Part of a small language model's weights: vocabulary 512.
Each number is 50 + 15 x the weight over its row's rms, rounded and kept within 0 to 99. Layers, rows and columns count from 0. The size before them is the row's rms in percent of the matrix's.

# layer 4 MLP down, 96x384, rms 0.159, rows 34-67, columns 288-383
096:54 62 33 27 85 77 70 51 47 58 47 49 39 67 53 51 25 60 51 75 45 54 34 76 40 69 38 68 54 46 42 28 69 48 69 70 65 53 48 79 56 51 47 74 49 39 31 42 55 59 43 33 61 45 69 40 45 40 40 75 42 51 48 50 54 58 99 99 40 44 41 42 17 58 51 47 57 56 57 54 88 38 73 33 56 56 75 22 83 45 52 63 55 84 42 56
098:59 50 49 43 51 68 52 51 45 48 62 35 40 41 61 44 55 63 56 59 46 18 41 91 22 43 38 43 26 51 40 27 41 89 30 83 40 54 68 39 27 40 27 91 38 45 52 47 50 69 26 52 39 76 19 57 45 52 36 51 64 66 67 52 59 68 63 76 58 58 48 60 41 34 75 64 54 44 61 42 56 18 23 43 50 49 53 50 37 86 59 46 35 55 65 58
093:56 53 37 30 26 79 56 73 58 48 45 83 50 55 98 40 53 30 58 58 28 34 44 50 48 52 38 43 57 57 39 66 54 40 43 44 40 61 66 33 40 44 58 57 55 70 39 41 37 61 74 66 33 58 41 69 46 40 58 20 36 39 62 48 44 31 60 52 90 40 37 47 43 54 55 36 57 62 56 61 52 37 38 78 60 55 20 26 44 17 44 55 60 61 55 42
105:51 46 47 70 30 60 51 36 47 13 31 53 41 54 61 67 45 57 56 34 45 53 47 63 64 55 53 45 24 42 70 37 46 40 28 74 78 65 53 31 67 44 72 47 34 40 61 55 51 47 43 45 54 42 18 52 48 53 43 73 78 83 31 46 56 52 28 26 51 33 68 49 55 51 50 46 23 42 37 19 60 55 41 66 63 47 32 46 68 52 54 56 16 45 72 39
091:53 58 44 64 55 48 48 47 36 63 47 54 65 57 50 62 40 77 66 61 42 34 51 54 57 23 34 44 44 47 73 66 58 31 35 59 24 52 47 65 63 71 46 44 46 53 54 72 38 61 42 48 48 39 34 76 67 20 57 61 49 48 88 46 46 47 29 37 42 33 34 58 59 39 60 56 42 52 43 37 60 50 43 52 64 56 63 39 47 68 43 25 51 23 34 53
106:47 71 48 61 50 57 48 47 70 70 40 71 52 76 55 58 36 46 46 40 47 59 59 52 54 30 57 42 69 39 42 24 90 28 39 55 35 24 47 64 40 79 48 49 72 50 64 59 55 75 47 34 79 54 53 58 58 69 30 62 68 25 66 54 47 44 53 73 51 52 29 60 62 72 45 37 68 45 41 49 53 41 64 60 45 63 59 46 51 61 56 42 41 52 62 56
108:68 25 55 39 36 64 66 46 63 37 61 43 56 60 28 20 22 67 55 69 55 36 55 42 83 41 40 95 49 56 42 54 62 80 55 63 63 52 50 52 42 39 39 46 57 26 26 70 74 46 68 50 48 62 36 44 44 41 39 62 30 55 18 36 36 31 32 27 37 48 63 44 59 51 62 56 59 58 53 76 56 42 35 74 74 12 53 60 37 62 24 82 74 34 24 59
106:61 83 38 60 36 66 35 45 74 27 65 49 50 36 35 94 60 42 61 53 65 57 48 58 61 52 71 40 52 27 53 43 23 60 70 71 37 44 54 41 52 26 10 29 54 45 53 40 48 34 46 64 55 89 56 76 76 57 49 66 72 52 40 62 80 56 49 39 80 51 77 56 57 57 23 48 59 62 71 30 70 47 44 59 41 37 34 61 38 88 48 69 63 48 59 36
094:66 51 53 51 53 71 37 21 51 51 55 57 46 91 49 53 34 51 54 30 36 25 37 42 37 54 34 42 55 47 41 33 72 28 51 32 23 43 72 88 60 66 50 50 53 37 38 41 43 73 67 59 57 64 49 49 60 31 18 50 50 28 20 78 30 15 59 50 62 63 54 53 74 87 43 70 17 05 28 59 52 49 61 66 53 41 34 54 42 67 45 42 53 42 69 58
094:51 77 69 47 36 52 61 39 49 56 28 62 43 52 66 42 57 49 54 58 42 49 36 46 47 37 17 31 35 38 50 48 65 21 38 40 60 58 36 41 49 21 43 48 46 30 55 39 50 71 30 45 61 55 41 75 59 39 43 68 63 65 45 30 70 52 40 53 45 30 51 63 39 75 61 49 31 62 33 23 42 42 65 31 37 76 57 58 93 25 38 42 49 70 40 64
099:54 41 72 34 55 50 73 49 54 27 42 53 49 46 38 55 53 32 50 63 53 36 34 72 53 48 62 58 44 44 45 21 44 62 43 33 74 35 51 52 60 80 45 44 62 43 56 60 31 42 50 46 59 78 87 34 44 50 66 75 84 49 58 47 56 56 41 78 60 41 46 60 65 39 61 31 50 39 51 66 58 58 70 56 32 69 25 58 59 28 35 45 53 43 57 70
095:38 10 36 62 43 58 48 29 38 61 27 54 85 53 52 44 45 40 50 28 50 77 37 65 45 30 34 59 25 62 42 37 10 49 39 48 34 13 50 82 35 39 43 36 50 70 66 57 25 60 36 17 40 62 48 61 83 21 42 52 50 25 50 65 56 40 57 43 62 33 58 56 47 56 29 75 34 35 34 53 43 55 67 40 70 84 54 29 81 41 72 71 47 69 46 39
101:52 46 71 64 51 46 59 59 44 97 21 63 62 46 72 52 49 23 69 59 41 71 45 69 23 48 38 72 65 57 53 55 52 67 39 76 14 56 37 34 56 37 90 49 61 56 41 57 33 07 49 23 42 41 44 66 48 27 60 55 87 23 22 53 46 49 69 43 51 55 41 13 50 40 39 54 52 43 46 67 56 55 65 49 41 49 80 45 66 60 63 46 82 55 35 81
095:45 40 54 50 38 56 52 46 52 74 36 66 42 39 31 42 51 04 50 48 61 59 42 62 45 69 59 61 33 40 58 52 39 52 46 44 50 24 49 89 49 43 69 37 50 40 31 28 43 47 81 53 48 65 47 37 48 43 33 58 68 40 66 64 78 35 46 46 17 68 48 59 38 39 44 30 69 61 59 36 44 46 72 52 64 84 62 49 26 49 57 34 64 71 40 56
095:64 32 60 54 69 34 52 57 47 82 49 20 91 51 50 57 54 33 42 28 46 60 55 27 62 81 42 24 45 63 31 58 63 65 42 45 27 60 54 40 44 47 78 47 72 41 77 35 47 98 34 43 18 34 82 43 42 79 42 50 62 64 51 63 86 74 52 43 53 22 58 49 51 42 38 45 30 70 46 50 17 15 56 73 41 55 77 49 48 84 40 51 28 54 44 49
109:36 42 44 48 32 81 57 20 39 60 32 30 40 47 51 37 38 50 44 57 98 55 36 42 49 41 61 54 46 54 53 81 36 36 57 64 52 60 39 65 34 60 53 33 30 59 57 38 51 41 55 19 44 44 52 46 47 46 53 46 31 83 45 29 56 50 58 46 35 58 69 21 47 65 49 30 40 62 77 65 47 44 45 53 49 55 71 50 40 48 57 57 22 41 36 56
104:51 70 60 78 48 38 56 87 49 48 28 40 38 61 53 41 59 55 42 59 32 47 43 28 58 38 50 82 64 48 98 35 53 40 27 55 56 44 35 48 55 42 57 71 47 50 67 73 73 40 47 68 76 30 45 59 54 55 63 43 49 54 56 72 23 61 30 81 58 30 78 41 51 49 55 67 84 68 65 50 41 39 56 56 59 33 49 24 60 53 64 37 66 31 64 86
104:60 49 53 67 52 56 52 57 61 38 73 35 42 33 47 66 34 37 56 61 63 34 40 37 72 63 60 61 55 30 50 68 40 42 57 47 35 68 81 76 33 43 61 63 45 71 52 45 37 53 63 54 56 52 50 71 41 66 51 77 39 48 62 61 57 80 53 32 55 45 24 38 43 47 60 69 45 60 90 54 63 34 51 61 48 16 47 45 87 73 59 82 37 74 45 41
098:36 43 19 36 41 64 46 56 61 50 42 78 34 62 37 34 56 56 39 61 65 50 44 61 57 46 58 42 68 78 34 36 52 54 42 68 49 54 66 30 15 48 56 38 51 72 60 47 33 40 77 32 49 39 57 51 58 41 32 45 76 53 49 55 50 53 79 48 35 69 78 40 68 19 30 44 33 67 46 43 37 33 38 84 54 35 56 56 34 64 35 32 24 60 39 88
097:52 80 31 71 28 46 47 41 62 35 64 57 55 42 43 78 32 57 46 73 89 38 75 62 55 40 46 42 43 39 53 82 47 00 51 49 85 44 44 37 57 40 45 58 42 41 52 64 53 43 17 45 37 53 28 65 71 11 42 48 40 52 66 59 24 60 64 55 40 68 24 48 44 48 46 42 61 48 68 49 61 39 52 41 30 47 52 80 62 69 68 23 58 54 50 42
094:46 51 27 26 49 42 24 19 55 58 30 33 55 61 47 64 21 35 30 52 58 65 36 42 71 78 28 74 52 11 41 49 71 55 50 42 38 56 59 62 50 50 68 53 39 39 52 43 45 31 41 49 64 90 73 52 47 45 48 49 29 59 15 63 28 55 57 64 45 76 54 31 09 63 59 33 34 49 45 57 46 67 56 93 30 52 12 44 37 38 59 58 44 68 44 45
102:35 22 76 48 55 37 57 80 51 58 50 48 69 42 45 50 27 43 46 19 42 68 46 42 49 48 67 75 53 34 43 59 34 35 51 54 45 34 31 84 61 60 76 40 44 52 33 36 69 55 54 54 46 37 28 29 54 31 60 52 57 67 70 53 43 35 42 35 38 62 34 39 66 48 64 61 68 53 50 52 41 37 50 52 24 52 58 55 43 56 34 31 46 51 24 48
104:48 70 59 65 62 57 53 64 59 49 61 55 58 26 27 57 35 56 27 75 59 55 40 49 46 32 50 55 61 89 59 37 28 40 44 49 56 11 44 54 46 59 45 53 11 52 38 33 50 52 89 78 53 88 68 67 70 39 45 37 52 47 52 31 46 51 43 78 74 35 74 85 46 52 34 49 54 63 57 52 58 30 40 74 56 66 68 47 26 41 37 62 63 52 52 83
091:50 54 63 49 71 30 39 50 50 67 59 45 50 72 55 40 39 51 56 72 53 43 32 36 47 28 24 66 62 23 38 50 50 46 56 57 71 25 54 70 26 46 85 35 39 41 76 61 34 49 29 61 20 76 27 72 59 21 43 70 45 29 37 49 43 35 59 70 61 19 67 66 28 65 54 36 42 52 31 39 49 61 37 73 54 27 85 24 36 34 58 39 53 74 44 21
108:49 66 35 47 50 48 69 24 54 85 50 37 78 45 97 56 11 48 47 71 54 34 52 34 73 46 57 52 42 59 57 51 54 87 41 57 71 48 33 59 59 37 41 42 47 39 76 67 23 51 73 50 44 66 41 60 63 30 58 28 60 47 54 62 58 33 56 36 60 68 59 66 65 60 69 45 51 35 55 65 76 52 57 56 41 66 52 63 50 36 57 40 63 33 19 82
103:46 59 51 42 24 50 63 18 42 62 61 39 45 41 62 44 40 56 55 58 52 58 53 72 48 19 56 60 42 59 41 60 44 50 44 56 48 34 47 51 32 50 50 46 40 63 55 61 49 74 54 52 58 39 56 61 61 59 52 55 74 49 69 45 78 33 37 48 60 44 40 10 41 40 52 44 42 62 12 39 46 33 55 50 44 80 54 30 77 57 47 35 58 49 42 74
096:42 62 51 29 75 51 36 44 62 59 68 71 21 42 61 42 51 16 52 45 43 69 76 43 65 22 55 78 30 45 51 43 48 52 69 73 41 49 58 32 63 75 52 56 56 45 40 43 34 31 35 70 68 36 38 51 37 54 42 60 55 25 80 71 34 64 43 42 61 34 51 48 36 50 66 51 55 57 45 39 62 52 80 59 63 46 64 58 44 55 58 40 36 60 31 25
098:66 46 48 30 54 24 57 62 25 43 50 67 26 61 36 59 62 28 55 42 28 41 43 53 60 57 37 71 31 60 45 35 36 46 51 58 56 77 27 51 53 39 42 57 56 59 83 50 43 77 61 63 25 35 61 44 31 14 49 45 23 42 50 58 23 73 54 46 58 73 24 61 32 41 42 40 26 68 40 45 27 48 56 60 40 42 26 14 50 64 21 74 50 51 27 14
095:50 52 27 43 53 43 70 42 65 35 41 61 65 72 40 35 35 39 50 73 63 34 62 67 00 66 36 62 74 32 54 40 64 69 51 36 44 35 48 48 41 15 39 54 58 43 49 25 48 60 74 34 46 42 71 44 51 47 48 66 36 59 74 70 71 38 58 61 53 28 25 41 58 43 52 44 67 36 58 22 68 54 55 40 76 61 48 67 63 55 49 17 51 53 35 24
107:38 67 71 48 63 53 39 69 43 65 42 58 42 52 65 35 71 45 43 60 81 41 77 42 40 37 29 31 45 60 28 72 73 56 38 51 40 58 66 51 60 53 48 79 71 74 32 56 59 52 44 66 61 35 63 44 38 34 51 64 64 43 53 40 26 55 66 57 41 63 35 43 18 77 29 37 43 71 70 92 56 49 54 26 71 54 44 39 99 56 69 49 43 52 47 68
098:54 52 29 68 58 18 67 70 32 27 41 58 74 56 29 49 57 55 63 35 86 62 66 52 39 36 39 40 57 61 27 57 49 54 80 50 50 66 57 48 65 40 26 51 67 32 56 73 59 16 69 06 51 61 43 36 19 52 44 15 66 26 69 45 42 59 25 65 73 46 75 61 44 23 65 67 30 65 33 59 62 42 46 54 52 37 33 29 36 43 57 49 58 64 37 61
103:53 47 56 47 40 44 39 34 38 47 57 48 55 75 15 48 17 51 75 38 53 56 46 31 38 61 75 33 46 87 48 72 51 26 25 69 56 37 72 17 83 50 80 72 50 63 57 51 59 34 55 48 55 50 40 63 40 61 33 45 50 83 50 26 42 73 35 81 49 67 46 54 30 45 40 49 42 77 41 59 47 37 99 51 62 61 58 57 73 53 47 25 60 68 56 29
096:65 59 49 32 36 68 65 67 57 38 44 50 70 45 73 39 38 66 64 48 88 74 50 49 34 59 51 40 21 59 38 46 67 92 37 60 32 48 68 69 16 35 60 65 72 28 39 80 23 80 87 45 60 66 65 56 54 23 78 55 74 10 43 39 71 58 40 44 52 71 58 36 43 55 30 27 42 61 53 69 28 60 59 26 34 44 53 46 50 73 35 60 42 49 64 73
105:50 59 70 52 79 52 49 70 44 46 76 56 17 60 20 49 48 55 35 54 40 52 48 44 58 43 65 49 55 65 54 70 32 29 42 63 44 66 34 26 36 36 38 74 65 45 72 45 40 06 45 28 63 47 39 46 70 58 41 74 26 60 46 65 52 60 38 47 68 75 52 37 22 43 61 37 68 43 52 52 57 74 61 51 29 42 48 53 39 47 45 55 50 84 37 57